config.yaml
n_kv_head: 5
d_mlp: 640
norm_place: "pre"
qk_norm: true
extras: ["capped logits"]
lr_mult_o: 1.18
warmup_steps: 328
Each number is 50 + 15 x the weight over its row's rms, rounded and kept within 0 to 99. Layers, rows and columns count from 0. The size before them is the row's rms in percent of the matrix's.

# o: layer 8 attention output (transposed), 160x160, rms 0.14, rows 60-70, columns 80-159
# v: layer 8 attention value, 160x160, rms 0.121, rows 61-70, columns 80-159
# q: layer 8 attention query, 160x160, rms 0.161, rows 64-95, columns 80-159
# k: layer 8 attention key, 160x160, rms 0.145, rows 64-95, columns 80-159
o60 113:49 64 41 37 49 62 40 58 53 52 47 99 58 60 50 73 44 53 44 48 55 63 54 63 46 48 58 49 46 55 42 40 46 63 43 43 44 59 46 47 47 50 32 53 62 62 52 44 70 48 53 59 54 44 48 55 62 43 52 62 48 53 66 51 45 52 44 59 47 53 53 48 49 47 51 51 58 52 54 62
v61 089:61 65 82 52 47 64 56 31 33 56 38 46 47 31 83 19 56 26 42 56 48 39 46 63 43 34 30 39 49 70 58 49 72 63 63 15 32 53 27 66 36 80 49 43 53 51 49 75 54 54 70 67 68 60 42 43 39 74 54 41 52 46 61 55 37 40 65 34 46 35 71 72 43 51 52 49 12 60 35 63
o61 090:50 58 55 32 63 57 18 52 77 42 60 53 34 63 50 89 34 61 69 59 37 67 44 66 75 37 65 48 40 36 45 47 46 27 34 48 56 57 62 40 29 36 57 25 63 38 50 45 52 50 55 43 40 84 64 72 59 24 19 57 51 50 38 40 29 57 69 76 62 68 60 33 43 44 28 55 77 43 54 52
v62 101:48 45 43 49 19 41 64 20 54 60 63 37 52 46 45 49 51 57 94 65 56 38 70 56 54 62 76 28 44 36 62 62 61 55 31 71 64 37 77 39 62 32 59 48 48 48 32 47 40 41 25 29 36 38 58 51 42 50 30 68 62 63 56 62 46 52 53 61 58 55 38 27 53 67 41 79 65 35 52 44
o62 103:38 40 46 47 58 32 64 59 46 53 46 63 63 53 42 47 49 31 23 51 50 47 47 50 45 64 52 50 49 48 66 59 30 36 71 47 57 40 36 69 67 41 48 76 44 70 55 46 52 52 56 65 69 15 21 49 72 58 71 49 21 31 47 63 42 34 36 54 31 43 50 63 54 55 56 37 39 40 53 45
v63 101:20 32 44 58 73 56 53 34 59 23 62 35 58 77 64 48 44 38 55 63 63 57 68 30 86 57 55 53 64 38 35 48 64 83 48 61 34 72 50 49 50 67 57 46 57 75 62 75 64 63 52 41 24 68 30 51 64 40 53 42 26 53 37 37 48 43 51 56 43 23 49 63 43 36 41 34 37 65 78 52
o63 098:75 52 69 52 44 31 55 46 51 58 49 62 47 35 40 40 54 55 70 17 48 52 34 57 24 32 42 50 57 58 57 56 47 32 50 43 47 51 66 66 36 60 57 45 44 35 32 40 36 48 45 48 45 57 67 22 40 43 60 52 61 39 64 68 62 64 76 36 68 51 42 34 50 33 46 59 40 56 42 40
q64 086:55 45 53 66 50 43 76 44 67 35 56 29 51 48 49 52 22 62 16 30 48 88 72 47 54 67 49 63 65 49 60 17 39 65 34 39 45 36 49 58 30 51 57 28 72 22 74 52 51 62 64 72 53 58 36 34 74 49 50 54 45 52 60 55 57 62 30 66 71 63 61 57 52 58 72 61 22 55 61 38
k64 095:61 61 83 56 45 28 34 55 40 47 47 22 47 35 37 67 29 40 10 42 32 64 79 55 85 90 53 59 27 38 44 34 43 40 41 51 69 44 66 42 61 62 62 22 51 24 66 66 54 92 64 39 56 41 34 43 52 43 65 41 29 51 69 65 49 68 61 56 68 60 57 50 45 57 52 78 32 45 27 50
q65 097:53 33 79 31 50 54 29 28 68 59 77 74 53 65 69 63 29 53 39 22 53 57 50 46 82 41 58 60 40 73 40 19 36 43 52 58 51 45 47 45 86 43 51 43 48 42 47 68 50 34 43 35 47 57 53 53 63 34 34 57 43 55 66 36 41 40 32 53 49 71 60 44 35 36 42 74 35 71 28 64
k65 109:41 36 64 42 50 70 53 63 47 20 51 61 42 74 47 70 33 66 56 22 17 37 45 58 50 42 58 63 24 50 35 35 51 41 28 45 30 48 44 64 84 40 37 48 45 20 45 87 41 57 43 40 33 53 39 54 44 49 24 48 57 57 57 51 47 51 79 34 82 53 38 60 25 38 28 67 65 61 42 54
q66 074:55 50 55 66 42 62 46 63 22 25 51 50 66 55 51 57 54 83 69 45 43 46 60 41 42 79 45 76 38 50 48 55 69 25 48 51 62 71 44 42 66 40 15 88 53 35 44 88 49 34 19 62 33 67 54 45 24 44 41 56 73 82 40 23 73 40 38 41 38 44 40 61 53 43 44 63 55 60 34 45
k66 094:53 51 56 62 52 69 55 60 53 42 58 56 47 44 38 55 61 78 95 52 50 49 68 49 43 69 50 64 27 50 47 67 48 66 49 46 45 57 64 70 33 34 27 78 38 42 31 62 40 56 22 29 32 45 42 44 63 57 12 51 72 78 40 45 61 59 49 49 74 45 30 52 54 46 44 49 46 40 54 42
q67 095:62 58 48 67 80 66 79 41 72 52 32 36 62 47 23 38 47 55 11 54 35 58 47 53 39 62 37 54 62 41 47 46 52 57 49 26 39 52 69 40 58 57 62 28 55 51 88 23 63 79 46 66 38 51 38 52 73 59 35 54 71 35 54 48 28 89 31 71 73 46 55 44 57 48 55 38 32 29 57 48
k67 101:56 34 73 53 75 55 46 51 49 61 36 26 51 54 48 44 36 51 34 38 48 42 52 63 70 58 51 53 51 45 33 37 42 28 50 58 55 70 70 15 82 50 86 21 67 50 78 54 68 63 50 60 47 45 51 30 52 42 63 37 32 31 75 45 45 55 39 65 42 56 67 42 71 36 59 37 48 56 28 67
q68 078:39 42 60 58 58 57 27 60 89 24 53 48 41 50 77 64 33 81 46 44 53 75 38 54 64 60 69 47 38 22 20 36 35 43 34 48 56 53 73 50 62 39 53 26 68 54 54 51 36 46 52 34 61 54 37 65 60 51 40 46 38 47 55 57 48 47 44 48 54 52 62 41 39 49 49 26 66 61 20 31
k68 108:30 36 86 68 52 28 38 77 53 24 56 46 52 42 33 64 27 89 45 39 57 75 49 55 53 85 40 63 05 31 06 67 51 31 30 31 56 53 62 43 69 54 59 41 55 37 29 58 39 47 38 28 40 67 36 73 35 44 22 43 55 59 48 61 33 65 65 37 53 56 41 50 29 43 42 36 52 66 43 43
q69 091:75 45 58 78 51 48 58 56 53 78 36 59 57 51 58 55 60 83 32 10 55 37 58 42 47 44 44 61 43 51 60 79 57 53 49 45 00 46 60 42 43 49 38 57 43 47 37 52 74 56 39 80 31 44 55 53 44 33 38 53 37 70 60 71 68 36 44 10 44 51 44 58 39 39 53 85 50 48 28 51
k69 109:91 72 58 56 66 59 40 42 60 40 30 63 42 31 65 47 72 74 58 46 66 64 55 47 51 70 47 59 54 44 62 41 46 61 42 45 36 54 43 48 46 50 55 38 26 45 34 46 31 53 60 63 23 41 55 32 55 52 43 47 10 69 56 62 92 40 44 15 63 59 50 55 44 34 51 82 51 52 32 66
q70 080:29 25 45 45 45 21 33 60 41 50 44 55 47 55 58 69 52 65 71 66 72 58 57 73 43 46 28 50 36 59 42 73 20 31 24 34 54 41 85 53 25 50 27 44 50 28 49 53 42 54 28 53 35 52 59 35 51 59 41 68 46 80 56 49 75 35 73 34 70 52 37 09 50 49 46 54 67 57 10 44
k70 108:43 67 75 51 33 16 20 49 65 46 58 50 32 39 65 56 53 69 66 70 91 65 48 57 59 84 48 30 59 53 46 48 37 35 38 36 74 55 38 60 33 63 40 36 50 52 59 37 26 49 43 49 38 43 59 54 58 46 28 53 10 66 51 60 83 58 73 42 55 65 48 47 52 44 52 65 60 50 12 54
q71 080:52 72 48 44 22 55 57 55 56 53 74 70 54 42 36 53 26 35 56 54 45 49 76 57 61 57 67 39 51 55 78 21 54 54 51 47 58 50 05 60 35 35 50 73 60 72 42 72 56 54 68 44 66 48 49 51 45 42 45 50 23 59 43 34 33 50 22 98 31 62 43 58 51 56 69 36 30 52 66 62
k71 089:46 54 33 50 52 54 60 56 32 59 60 55 79 62 23 57 35 29 37 38 22 40 76 59 49 28 50 57 34 38 75 47 74 59 61 44 50 37 55 56 60 47 66 71 51 57 63 73 76 72 50 44 71 33 41 53 56 53 53 66 81 55 53 16 06 55 42 71 50 41 33 53 56 40 70 34 21 48 81 27
q72 110:68 45 42 57 69 61 40 42 82 27 34 70 60 46 56 61 76 59 66 38 25 48 35 65 57 27 71 76 55 60 34 69 63 55 34 44 20 61 67 71 68 46 31 44 39 33 64 65 55 41 50 45 22 76 69 52 48 36 49 60 79 55 61 40 59 46 63 39 67 58 45 65 55 31 19 35 73 62 52 46
k72 116:60 51 63 55 67 55 39 53 64 34 43 85 53 47 59 60 72 86 67 43 37 42 35 65 65 58 43 52 25 58 26 73 61 42 46 32 48 65 55 59 76 47 37 39 19 44 31 65 40 46 31 51 35 83 74 40 58 32 35 45 45 65 62 48 66 48 53 48 54 68 55 63 43 31 28 46 61 77 37 71
q73 090:47 29 23 23 43 33 42 48 52 53 75 43 46 44 60 61 33 33 45 64 93 44 48 52 36 26 57 33 59 31 32 33 16 38 31 58 83 63 27 59 61 37 65 33 76 52 43 42 38 39 63 26 71 21 60 59 63 58 67 58 22 38 61 49 40 55 63 39 44 64 73 32 59 58 54 40 59 42 50 43
k73 101:49 42 50 30 23 27 66 59 49 69 68 44 54 40 53 64 31 31 33 44 93 54 55 51 36 39 46 35 51 56 27 53 50 24 36 32 60 53 30 51 42 52 35 49 63 60 47 25 51 44 49 61 79 46 52 76 37 46 53 41 50 16 45 49 10 53 63 48 25 64 50 55 50 58 50 32 69 44 57 31
q74 100:18 42 68 68 40 52 54 28 38 43 53 22 27 76 66 43 46 76 13 52 64 75 39 45 70 76 11 50 44 42 47 65 58 65 56 45 91 52 61 12 54 60 42 50 62 45 71 33 42 50 36 58 61 49 51 44 45 68 32 51 37 35 44 53 57 58 62 26 35 31 63 43 44 63 61 53 36 66 22 47
k74 095:31 50 74 74 37 36 64 51 30 30 51 39 44 41 38 38 56 73 44 61 52 82 47 37 41 97 59 56 54 57 61 46 35 71 59 43 67 39 56 52 37 39 45 53 52 48 62 39 07 54 57 38 18 51 32 41 50 98 25 27 65 39 35 53 40 58 67 55 63 36 47 39 46 69 51 53 41 43 40 49
q75 090:72 53 30 67 52 67 56 62 46 19 28 44 73 47 33 54 57 59 58 54 22 44 47 35 60 81 69 61 48 49 45 36 77 52 54 59 44 70 37 49 58 44 35 71 50 46 49 72 40 39 45 60 40 53 41 43 36 62 64 54 89 40 37 48 75 26 26 81 52 40 37 66 43 50 30 32 71 48 57 48
k75 086:57 48 40 64 50 59 74 49 48 39 52 61 60 45 32 56 62 65 65 32 28 61 67 38 45 47 50 74 10 43 66 70 60 82 57 46 32 49 56 70 39 55 30 91 36 51 39 59 53 44 23 37 32 48 32 57 48 59 52 51 91 60 50 41 37 52 41 60 64 32 39 42 50 60 47 38 38 42 64 26
q76 105:67 68 51 42 63 83 26 35 77 57 53 49 23 36 55 56 39 41 74 69 38 55 74 50 77 21 29 70 85 59 56 33 60 65 38 54 26 38 47 51 41 16 58 40 70 37 49 83 77 51 52 59 63 73 54 34 43 29 41 47 34 79 60 33 62 47 41 70 71 51 50 54 51 35 45 67 40 74 34 68
k76 111:63 70 60 52 64 70 12 51 55 55 68 54 35 45 70 65 64 51 68 41 44 46 54 56 73 43 68 78 50 60 64 37 59 60 31 49 65 44 41 67 45 51 45 53 39 37 52 89 45 76 58 46 51 58 45 35 44 42 47 47 13 88 60 37 74 43 46 40 76 59 42 59 38 37 44 59 51 86 32 62
q77 084:96 62 34 67 31 55 22 60 41 64 40 71 45 31 51 38 39 28 57 62 58 33 56 43 25 11 59 39 59 36 66 40 65 77 64 59 29 47 53 62 39 58 84 31 66 55 41 44 52 44 85 52 54 35 37 67 48 46 85 42 36 56 67 64 44 25 56 69 43 26 44 76 58 51 64 45 48 47 61 25
k77 109:58 47 38 37 44 48 32 46 30 75 42 31 45 61 47 37 34 14 24 52 63 43 40 41 61 11 43 37 53 35 61 55 77 59 65 61 56 41 56 21 24 89 51 44 51 68 50 47 59 30 74 53 72 55 44 68 54 36 88 57 32 47 61 57 51 36 46 67 23 43 47 48 38 63 53 48 39 60 56 56
q78 093:41 42 59 47 42 36 19 67 38 74 59 55 44 33 64 27 40 58 52 55 53 46 68 33 45 19 21 45 11 31 58 52 57 42 65 54 42 42 53 45 41 53 65 46 69 63 46 19 59 32 44 26 67 34 30 52 30 64 49 47 20 80 50 60 44 37 60 69 57 31 58 41 35 74 65 80 55 66 22 53
k78 101:48 51 51 40 35 62 00 41 45 73 60 25 37 45 56 18 43 49 41 74 63 61 51 53 39 31 41 40 54 40 86 33 61 51 55 65 54 50 41 23 16 68 50 51 75 62 60 55 48 36 65 31 62 53 38 53 31 62 48 36 18 64 42 69 63 48 42 33 39 24 37 34 39 78 65 45 46 50 50 61
q79 104:35 76 29 52 42 46 72 54 63 15 51 34 53 75 54 47 51 31 61 55 43 64 71 30 40 35 61 37 30 59 62 46 53 80 44 53 29 41 21 86 24 64 48 29 38 55 52 39 46 44 73 53 65 28 27 43 63 72 67 47 57 42 69 59 48 41 49 41 81 57 61 41 23 59 37 38 67 36 75 30
k79 107:29 36 53 32 62 30 56 56 63 48 54 47 49 63 63 58 51 41 24 30 52 52 65 44 70 40 44 48 06 54 48 63 52 51 40 56 48 59 22 63 35 59 49 35 60 46 66 32 78 43 52 56 77 49 57 77 52 54 65 79 62 42 52 72 48 52 53 42 41 53 63 33 16 84 61 39 68 48 58 31
q80 077:46 66 55 57 44 24 42 60 46 58 51 57 59 64 55 53 49 81 37 50 57 53 44 44 36 76 53 30 36 31 34 49 22 34 47 51 66 44 56 39 64 35 49 46 70 82 37 58 29 62 37 47 58 33 22 56 44 50 56 41 46 37 50 55 40 51 65 35 40 53 44 36 47 17 49 31 56 52 24 47
k80 084:55 23 52 47 57 37 65 76 67 29 51 61 44 62 40 52 54 85 80 52 70 52 47 54 32 63 59 49 46 47 31 89 27 54 42 24 45 58 63 63 57 34 62 57 53 61 37 32 55 28 51 54 39 44 43 45 53 61 35 68 72 46 27 49 60 46 71 37 59 60 58 49 37 33 47 34 93 41 53 47
q81 081:60 61 59 56 71 66 29 51 55 57 40 75 81 57 34 53 57 79 33 31 37 46 24 43 40 52 63 52 33 42 52 40 49 28 77 50 29 55 39 50 75 39 55 58 43 56 53 30 71 53 27 12 55 47 27 72 39 49 44 44 71 56 53 53 29 62 49 62 63 51 23 41 38 30 39 45 66 65 26 41
k81 094:61 29 30 40 59 96 55 54 62 23 35 61 38 75 27 39 28 80 61 44 39 46 54 45 39 37 52 58 34 46 39 76 62 41 49 43 14 61 55 66 68 36 70 56 50 32 40 60 71 35 49 39 37 56 61 46 33 42 42 41 67 57 65 31 77 62 59 40 62 47 48 29 27 49 29 27 78 60 61 59
q82 095:54 56 66 62 61 50 40 65 52 40 50 45 52 36 48 57 32 79 58 50 44 64 66 49 46 93 46 40 51 34 38 39 32 35 44 53 58 52 82 36 48 34 32 52 78 47 56 54 48 60 25 49 39 48 23 72 49 68 32 58 32 72 30 55 50 56 50 88 81 44 50 24 46 52 62 54 47 37 15 29
k82 117:42 39 70 68 43 38 23 54 57 55 59 18 32 47 37 50 37 67 71 61 57 69 75 55 52 83 54 51 23 25 38 58 30 30 40 64 56 43 72 52 25 45 49 45 59 44 48 65 38 59 41 27 27 33 21 71 53 60 30 61 27 72 49 54 45 64 62 59 73 40 29 26 65 41 67 44 45 45 38 34
q83 087:58 39 48 83 33 48 74 37 32 50 35 24 42 39 46 30 39 47 35 51 61 38 52 24 43 51 49 61 58 40 63 42 59 91 56 52 30 55 57 41 33 60 64 46 54 39 58 25 51 67 72 75 45 26 40 61 70 48 72 42 35 48 52 75 59 23 34 65 49 43 54 60 48 60 64 65 34 29 52 46
k83 109:75 47 40 67 40 47 61 25 47 51 34 23 47 34 61 41 41 16 37 36 57 57 48 05 66 48 49 63 60 46 49 27 59 92 72 74 61 39 43 38 31 67 61 39 57 48 59 15 55 41 89 41 43 33 32 71 56 57 98 48 44 34 55 56 62 42 41 67 60 48 46 50 43 58 64 64 47 56 40 50
q84 073:38 53 56 52 65 52 35 64 55 50 30 67 56 29 38 32 67 62 74 46 37 46 30 60 34 55 67 36 39 44 29 65 64 21 76 45 46 80 59 62 78 43 42 62 49 64 49 42 32 39 35 34 46 64 39 45 32 54 38 38 89 47 36 45 41 49 61 67 44 42 28 60 54 39 25 04 62 70 37 39
k84 103:36 30 46 47 59 74 44 61 55 30 32 75 50 65 32 40 40 74 49 79 50 38 51 55 40 58 53 20 27 39 55 81 63 29 63 26 47 63 65 58 67 73 51 72 34 62 36 67 72 51 36 43 39 65 61 37 28 38 32 36 75 57 40 36 53 49 61 53 36 43 52 33 66 45 41 23 70 49 62 54
q85 102:46 48 63 37 56 61 55 34 70 56 58 86 46 51 59 77 65 43 86 54 25 53 43 78 64 39 56 82 61 78 50 51 40 58 28 50 44 42 47 53 54 36 25 47 61 50 64 77 65 45 26 56 54 65 57 41 40 21 27 48 74 72 59 27 53 54 54 58 57 61 53 62 47 37 29 60 52 50 42 71
k85 115:47 58 60 53 67 60 42 54 74 45 69 83 44 59 73 78 75 84 70 58 35 34 38 67 63 43 48 63 57 54 39 47 58 45 31 44 53 43 44 58 83 26 43 43 51 32 52 81 54 57 42 65 43 53 63 47 68 36 19 75 50 81 43 40 60 52 41 30 51 63 51 85 33 17 44 69 57 40 18 57
q86 089:53 52 33 79 59 52 59 46 30 79 55 52 54 40 59 43 58 61 55 51 75 43 41 53 18 74 28 33 45 43 35 63 65 38 48 40 50 86 64 32 75 37 41 74 59 54 54 48 44 68 21 69 38 45 58 57 34 49 42 51 44 49 48 48 30 54 42 68 20 41 43 36 71 52 51 22 42 45 13 53
k86 102:68 67 56 64 61 56 54 65 40 42 53 42 40 19 47 50 67 65 74 64 88 28 56 41 41 76 63 35 57 55 45 65 59 49 55 27 51 64 64 48 49 54 49 66 42 66 44 51 37 57 48 46 28 46 41 43 55 51 28 30 53 58 24 17 62 32 58 77 53 41 27 28 88 36 69 06 55 34 21 37
q87 069:26 30 56 45 41 40 58 46 47 59 55 62 47 49 46 21 57 28 38 42 63 60 45 59 28 32 46 44 26 55 62 78 42 62 77 32 37 36 67 52 45 67 71 22 23 40 57 14 37 68 68 45 50 48 49 47 79 50 47 50 49 36 78 69 36 58 54 29 33 48 67 60 58 68 54 62 34 49 66 49
k87 086:45 55 52 36 46 43 40 48 51 66 32 39 45 54 62 33 31 29 10 68 61 43 23 50 62 51 54 24 93 49 46 31 54 18 50 55 58 57 49 23 81 61 83 20 73 43 59 46 48 63 67 58 68 47 66 57 46 38 72 37 23 37 51 70 47 42 41 37 38 58 81 61 49 48 55 78 54 50 47 73
q88 087:45 58 60 44 31 81 49 40 62 49 59 58 44 44 43 58 35 64 43 18 37 72 66 43 22 47 78 75 78 61 50 49 65 52 62 52 70 46 47 66 53 44 30 44 53 33 65 69 59 43 42 50 45 78 55 71 46 73 39 49 62 58 48 28 41 66 76 51 51 63 41 69 53 89 45 55 43 65 72 13
k88 097:42 52 60 41 29 69 41 54 45 80 38 45 53 41 35 52 27 53 36 59 31 43 66 56 60 55 50 43 41 46 52 53 47 30 54 49 53 40 71 55 47 30 11 35 26 18 43 83 57 74 44 29 65 53 67 34 61 61 49 47 41 66 61 74 43 68 44 45 49 46 52 27 51 70 55 62 39 45 62 55
q89 097:37 43 36 56 37 34 72 65 39 45 71 49 84 64 30 30 23 65 21 43 63 47 60 34 28 62 60 31 01 29 61 35 48 42 64 41 51 61 43 40 55 57 69 50 61 58 64 24 50 60 47 59 45 22 25 65 68 58 51 58 38 46 60 68 36 70 19 76 48 57 41 33 47 74 69 53 43 28 37 43
k89 102:48 40 50 40 38 49 54 46 42 63 58 27 59 57 25 17 13 47 15 23 64 52 53 48 40 48 56 50 25 32 51 26 46 49 56 65 44 73 42 08 53 64 90 33 77 55 75 39 63 54 39 31 49 35 36 70 40 50 75 41 38 35 51 73 43 63 50 61 49 42 39 24 51 59 70 44 46 33 41 49
q90 095:79 36 46 72 74 61 81 59 45 58 43 40 71 53 43 61 54 46 15 55 44 50 58 56 60 78 37 66 42 35 64 31 52 61 56 43 25 64 41 37 57 80 53 35 58 52 86 08 62 63 57 71 38 35 51 63 68 14 34 46 46 37 54 60 57 46 02 60 61 33 38 69 55 42 66 59 38 21 42 55
k90 097:72 35 51 72 76 61 51 67 45 19 46 36 70 48 37 52 60 54 27 36 40 68 56 30 51 55 27 86 37 38 30 34 67 50 52 57 45 69 55 24 60 58 93 29 77 43 71 34 50 52 50 40 28 31 33 47 43 42 66 56 51 56 65 39 49 45 41 41 69 56 48 85 56 26 49 58 47 55 19 45
q91 090:28 58 66 64 25 54 60 53 42 46 57 67 46 72 33 47 27 72 63 29 52 66 42 42 33 61 74 64 44 52 52 60 46 48 65 42 28 53 62 40 30 36 40 67 51 33 39 66 54 65 11 67 40 59 31 54 52 56 47 50 59 78 58 57 57 48 37 59 64 55 51 33 31 62 46 67 48 58 13 50
k91 116:42 68 58 47 39 38 47 39 62 51 46 67 33 43 54 46 40 67 64 41 55 69 43 50 54 64 58 61 52 32 55 46 27 65 51 65 44 43 60 64 44 29 59 42 37 26 46 49 42 64 56 50 33 37 43 77 69 53 44 66 45 68 52 71 65 63 58 51 81 53 46 21 19 49 61 77 45 47 14 54
q92 096:64 35 31 61 71 38 48 62 60 27 31 56 77 31 58 67 59 47 44 25 33 37 33 49 45 21 80 52 24 60 38 48 66 53 56 41 13 60 45 72 80 70 63 47 32 32 56 43 45 36 56 37 30 49 42 68 45 48 52 55 78 47 65 45 56 26 45 44 54 45 43 85 40 41 34 38 63 45 49 33
k92 100:51 35 37 36 66 71 48 60 49 32 41 52 59 56 52 52 38 68 40 41 34 35 36 42 60 37 35 47 02 44 27 54 84 32 40 41 29 71 49 51 62 71 53 51 34 33 31 63 76 41 27 20 36 78 62 70 33 18 49 32 52 61 56 58 67 50 57 29 46 46 35 48 49 49 29 44 63 64 45 57
q93 075:78 35 42 47 46 62 24 38 45 66 39 65 46 31 69 52 89 37 64 54 50 30 40 57 64 39 37 80 71 66 48 52 46 62 43 66 30 60 35 56 61 63 39 67 25 72 36 47 49 32 74 43 56 36 65 61 23 26 50 47 49 51 31 56 59 26 61 31 37 49 50 76 37 18 41 64 63 30 56 59
k93 093:73 35 28 60 61 69 59 52 48 34 66 60 54 46 52 69 82 42 76 61 43 36 49 44 40 21 30 60 45 72 58 53 67 68 54 48 50 29 25 62 37 56 35 75 57 81 43 35 61 19 53 41 50 50 61 49 41 53 47 60 87 59 47 38 48 40 38 36 32 49 37 74 44 48 29 51 62 48 79 42
q94 083:62 48 40 42 39 61 35 55 39 60 76 64 52 45 58 44 66 30 68 59 68 17 70 50 42 19 51 36 43 46 43 44 62 50 55 66 47 60 06 53 64 50 48 57 58 80 24 56 51 28 78 43 59 27 65 58 46 24 69 61 20 40 45 61 49 18 40 35 15 50 59 69 63 44 58 58 61 48 62 54
k94 102:56 43 26 39 52 71 64 56 46 49 72 56 60 49 54 52 62 35 68 52 61 35 53 41 09 10 41 40 49 61 38 52 82 52 53 47 35 44 23 56 48 52 33 69 55 71 43 34 66 34 46 45 62 46 55 59 41 41 63 58 69 47 35 43 33 14 49 47 34 46 33 68 52 55 39 29 56 44 92 47
q95 091:56 27 27 62 53 67 59 42 51 50 21 46 55 27 51 34 53 60 32 55 65 27 00 45 39 58 48 50 47 29 39 56 64 40 53 48 19 73 41 47 80 66 70 46 78 40 82 22 53 62 34 47 66 45 61 79 46 33 39 44 65 39 39 59 35 68 21 68 45 43 35 56 53 49 63 33 79 34 32 36
k95 109:87 33 32 57 55 60 64 45 48 35 33 48 52 28 45 61 60 71 37 26 76 37 29 31 43 46 56 61 36 31 30 58 72 51 54 42 47 70 60 35 86 54 88 48 68 62 57 24 61 33 57 45 46 64 47 71 42 38 54 40 58 23 56 29 43 52 23 54 40 64 42 61 55 38 51 43 59 50 33 35
v64 094:75 84 64 46 35 60 75 44 64 16 46 41 35 53 39 48 53 40 49 50 49 44 42 61 56 70 45 43 25 90 47 48 73 51 48 36 64 36 54 41 63 84 45 43 51 68 58 26 78 41 43 30 56 57 48 49 49 58 44 42 33 52 57 48 47 63 25 72 39 36 39 48 07 57 58 46 27 57 45 66
o64 099:38 33 52 45 60 58 35 57 54 75 45 52 46 42 32 42 46 48 59 66 49 51 46 46 75 57 70 50 67 54 43 46 51 34 49 72 69 62 55 44 56 38 59 31 57 34 43 63 23 62 62 44 42 67 70 47 30 55 64 47 68 60 36 51 42 51 61 30 28 49 48 65 70 30 41 55 78 39 51 51
v65 098:35 65 38 31 24 47 35 50 12 20 84 32 70 68 40 60 69 56 46 68 49 46 49 68 26 67 23 30 30 59 52 48 58 37 26 50 70 66 77 59 33 99 45 49 44 67 62 50 53 23 37 44 21 62 45 65 53 52 26 43 39 72 60 48 73 50 48 50 27 54 52 49 34 42 44 50 30 17 42 29
o65 101:49 55 49 66 60 81 65 41 71 61 30 57 53 43 45 48 43 45 62 55 45 47 46 45 40 19 50 56 70 41 44 79 44 76 70 52 36 45 27 46 63 21 66 36 57 33 47 47 63 58 45 65 81 60 70 28 39 45 91 35 67 40 38 44 43 54 14 59 53 53 52 68 44 58 32 48 60 71 64 67
v66 086:36 38 55 38 56 64 48 47 55 65 21 64 28 31 53 83 38 68 69 35 52 61 34 16 44 45 68 37 63 18 62 58 40 43 57 35 30 56 47 36 52 19 54 55 48 51 50 54 46 97 57 95 23 46 62 41 51 48 57 62 60 33 46 59 63 52 41 36 67 85 60 28 53 79 34 58 73 43 63 41
o66 086:59 51 52 31 38 39 57 63 53 36 78 25 56 54 63 20 54 58 22 63 36 38 48 48 74 67 51 54 44 69 46 29 46 67 41 45 60 41 69 45 37 53 65 34 46 60 61 50 44 38 56 13 67 34 20 76 55 68 44 62 21 42 51 37 54 36 61 37 66 53 32 48 52 45 79 26 48 50 64 43
v67 091:99 71 51 53 70 59 55 54 49 24 41 39 48 66 32 49 66 49 45 73 75 26 31 76 47 59 45 27 52 73 58 56 63 70 34 60 57 34 29 71 45 86 49 52 64 81 60 27 53 41 72 51 27 19 56 48 56 45 60 40 58 45 51 40 31 75 50 58 47 47 46 54 74 21 55 55 31 44 44 50
o67 091:16 56 69 43 28 46 39 44 67 63 51 61 35 75 48 60 33 44 48 17 38 66 67 32 69 50 32 46 48 31 55 53 45 35 79 45 42 47 59 63 37 56 61 49 35 29 37 62 27 52 60 29 79 73 35 43 45 23 56 59 37 47 45 35 47 62 65 43 53 39 52 56 21 43 34 44 67 55 58 61
v68 090:24 38 18 70 66 41 57 68 49 65 69 48 75 39 39 30 31 44 62 30 41 61 42 51 51 32 71 48 37 30 47 48 26 41 37 54 30 45 28 65 59 09 57 42 60 69 44 43 50 62 39 30 72 53 60 51 42 21 44 32 53 55 63 51 46 34 80 38 61 54 40 58 56 24 64 62 43 79 27 56
o68 092:45 64 53 66 49 47 54 48 24 26 27 38 36 47 70 62 60 32 43 57 62 39 63 37 43 53 37 79 53 52 49 69 91 60 48 47 55 63 48 50 43 98 11 79 54 50 56 32 49 37 46 72 26 45 49 52 43 52 53 56 58 44 48 67 55 75 42 63 51 36 48 61 45 74 42 29 50 38 65 44
v69 093:52 39 37 70 39 42 65 60 37 72 68 59 74 45 47 19 31 29 57 32 42 34 51 28 45 31 62 33 40 43 36 38 58 45 57 46 56 49 49 64 53 58 57 43 61 56 45 48 52 44 56 27 46 40 51 57 49 20 44 75 49 60 53 60 38 45 71 72 21 65 39 74 44 13 32 61 24 67 42 50
o69 095:32 79 56 59 52 68 52 49 49 13 07 36 38 56 56 97 50 51 56 53 59 53 56 60 51 65 45 53 51 47 46 70 46 21 43 48 48 46 39 47 38 59 36 46 51 39 54 36 43 45 36 65 58 54 60 35 53 55 33 48 54 45 27 43 44 57 63 45 77 45 64 55 34 62 62 65 80 40 57 40
v70 099:59 28 13 77 42 60 32 55 53 57 29 43 43 49 48 31 66 51 34 74 60 34 43 13 44 57 39 44 50 66 53 39 73 47 58 48 65 54 46 52 60 72 73 47 92 25 34 52 53 29 56 34 40 43 34 49 47 55 60 65 71 75 44 63 46 44 52 77 26 83 51 51 70 53 53 61 55 48 60 13
o70 100:49 62 79 34 57 47 57 48 41 35 60 83 46 75 56 69 43 53 63 33 51 68 46 86 73 41 51 27 47 40 44 43 41 06 52 60 60 44 53 51 33 40 31 36 47 54 48 59 54 62 40 47 67 62 70 53 72 37 31 39 36 43 51 46 30 46 66 29 36 59 56 53 15 45 57 62 51 51 39 70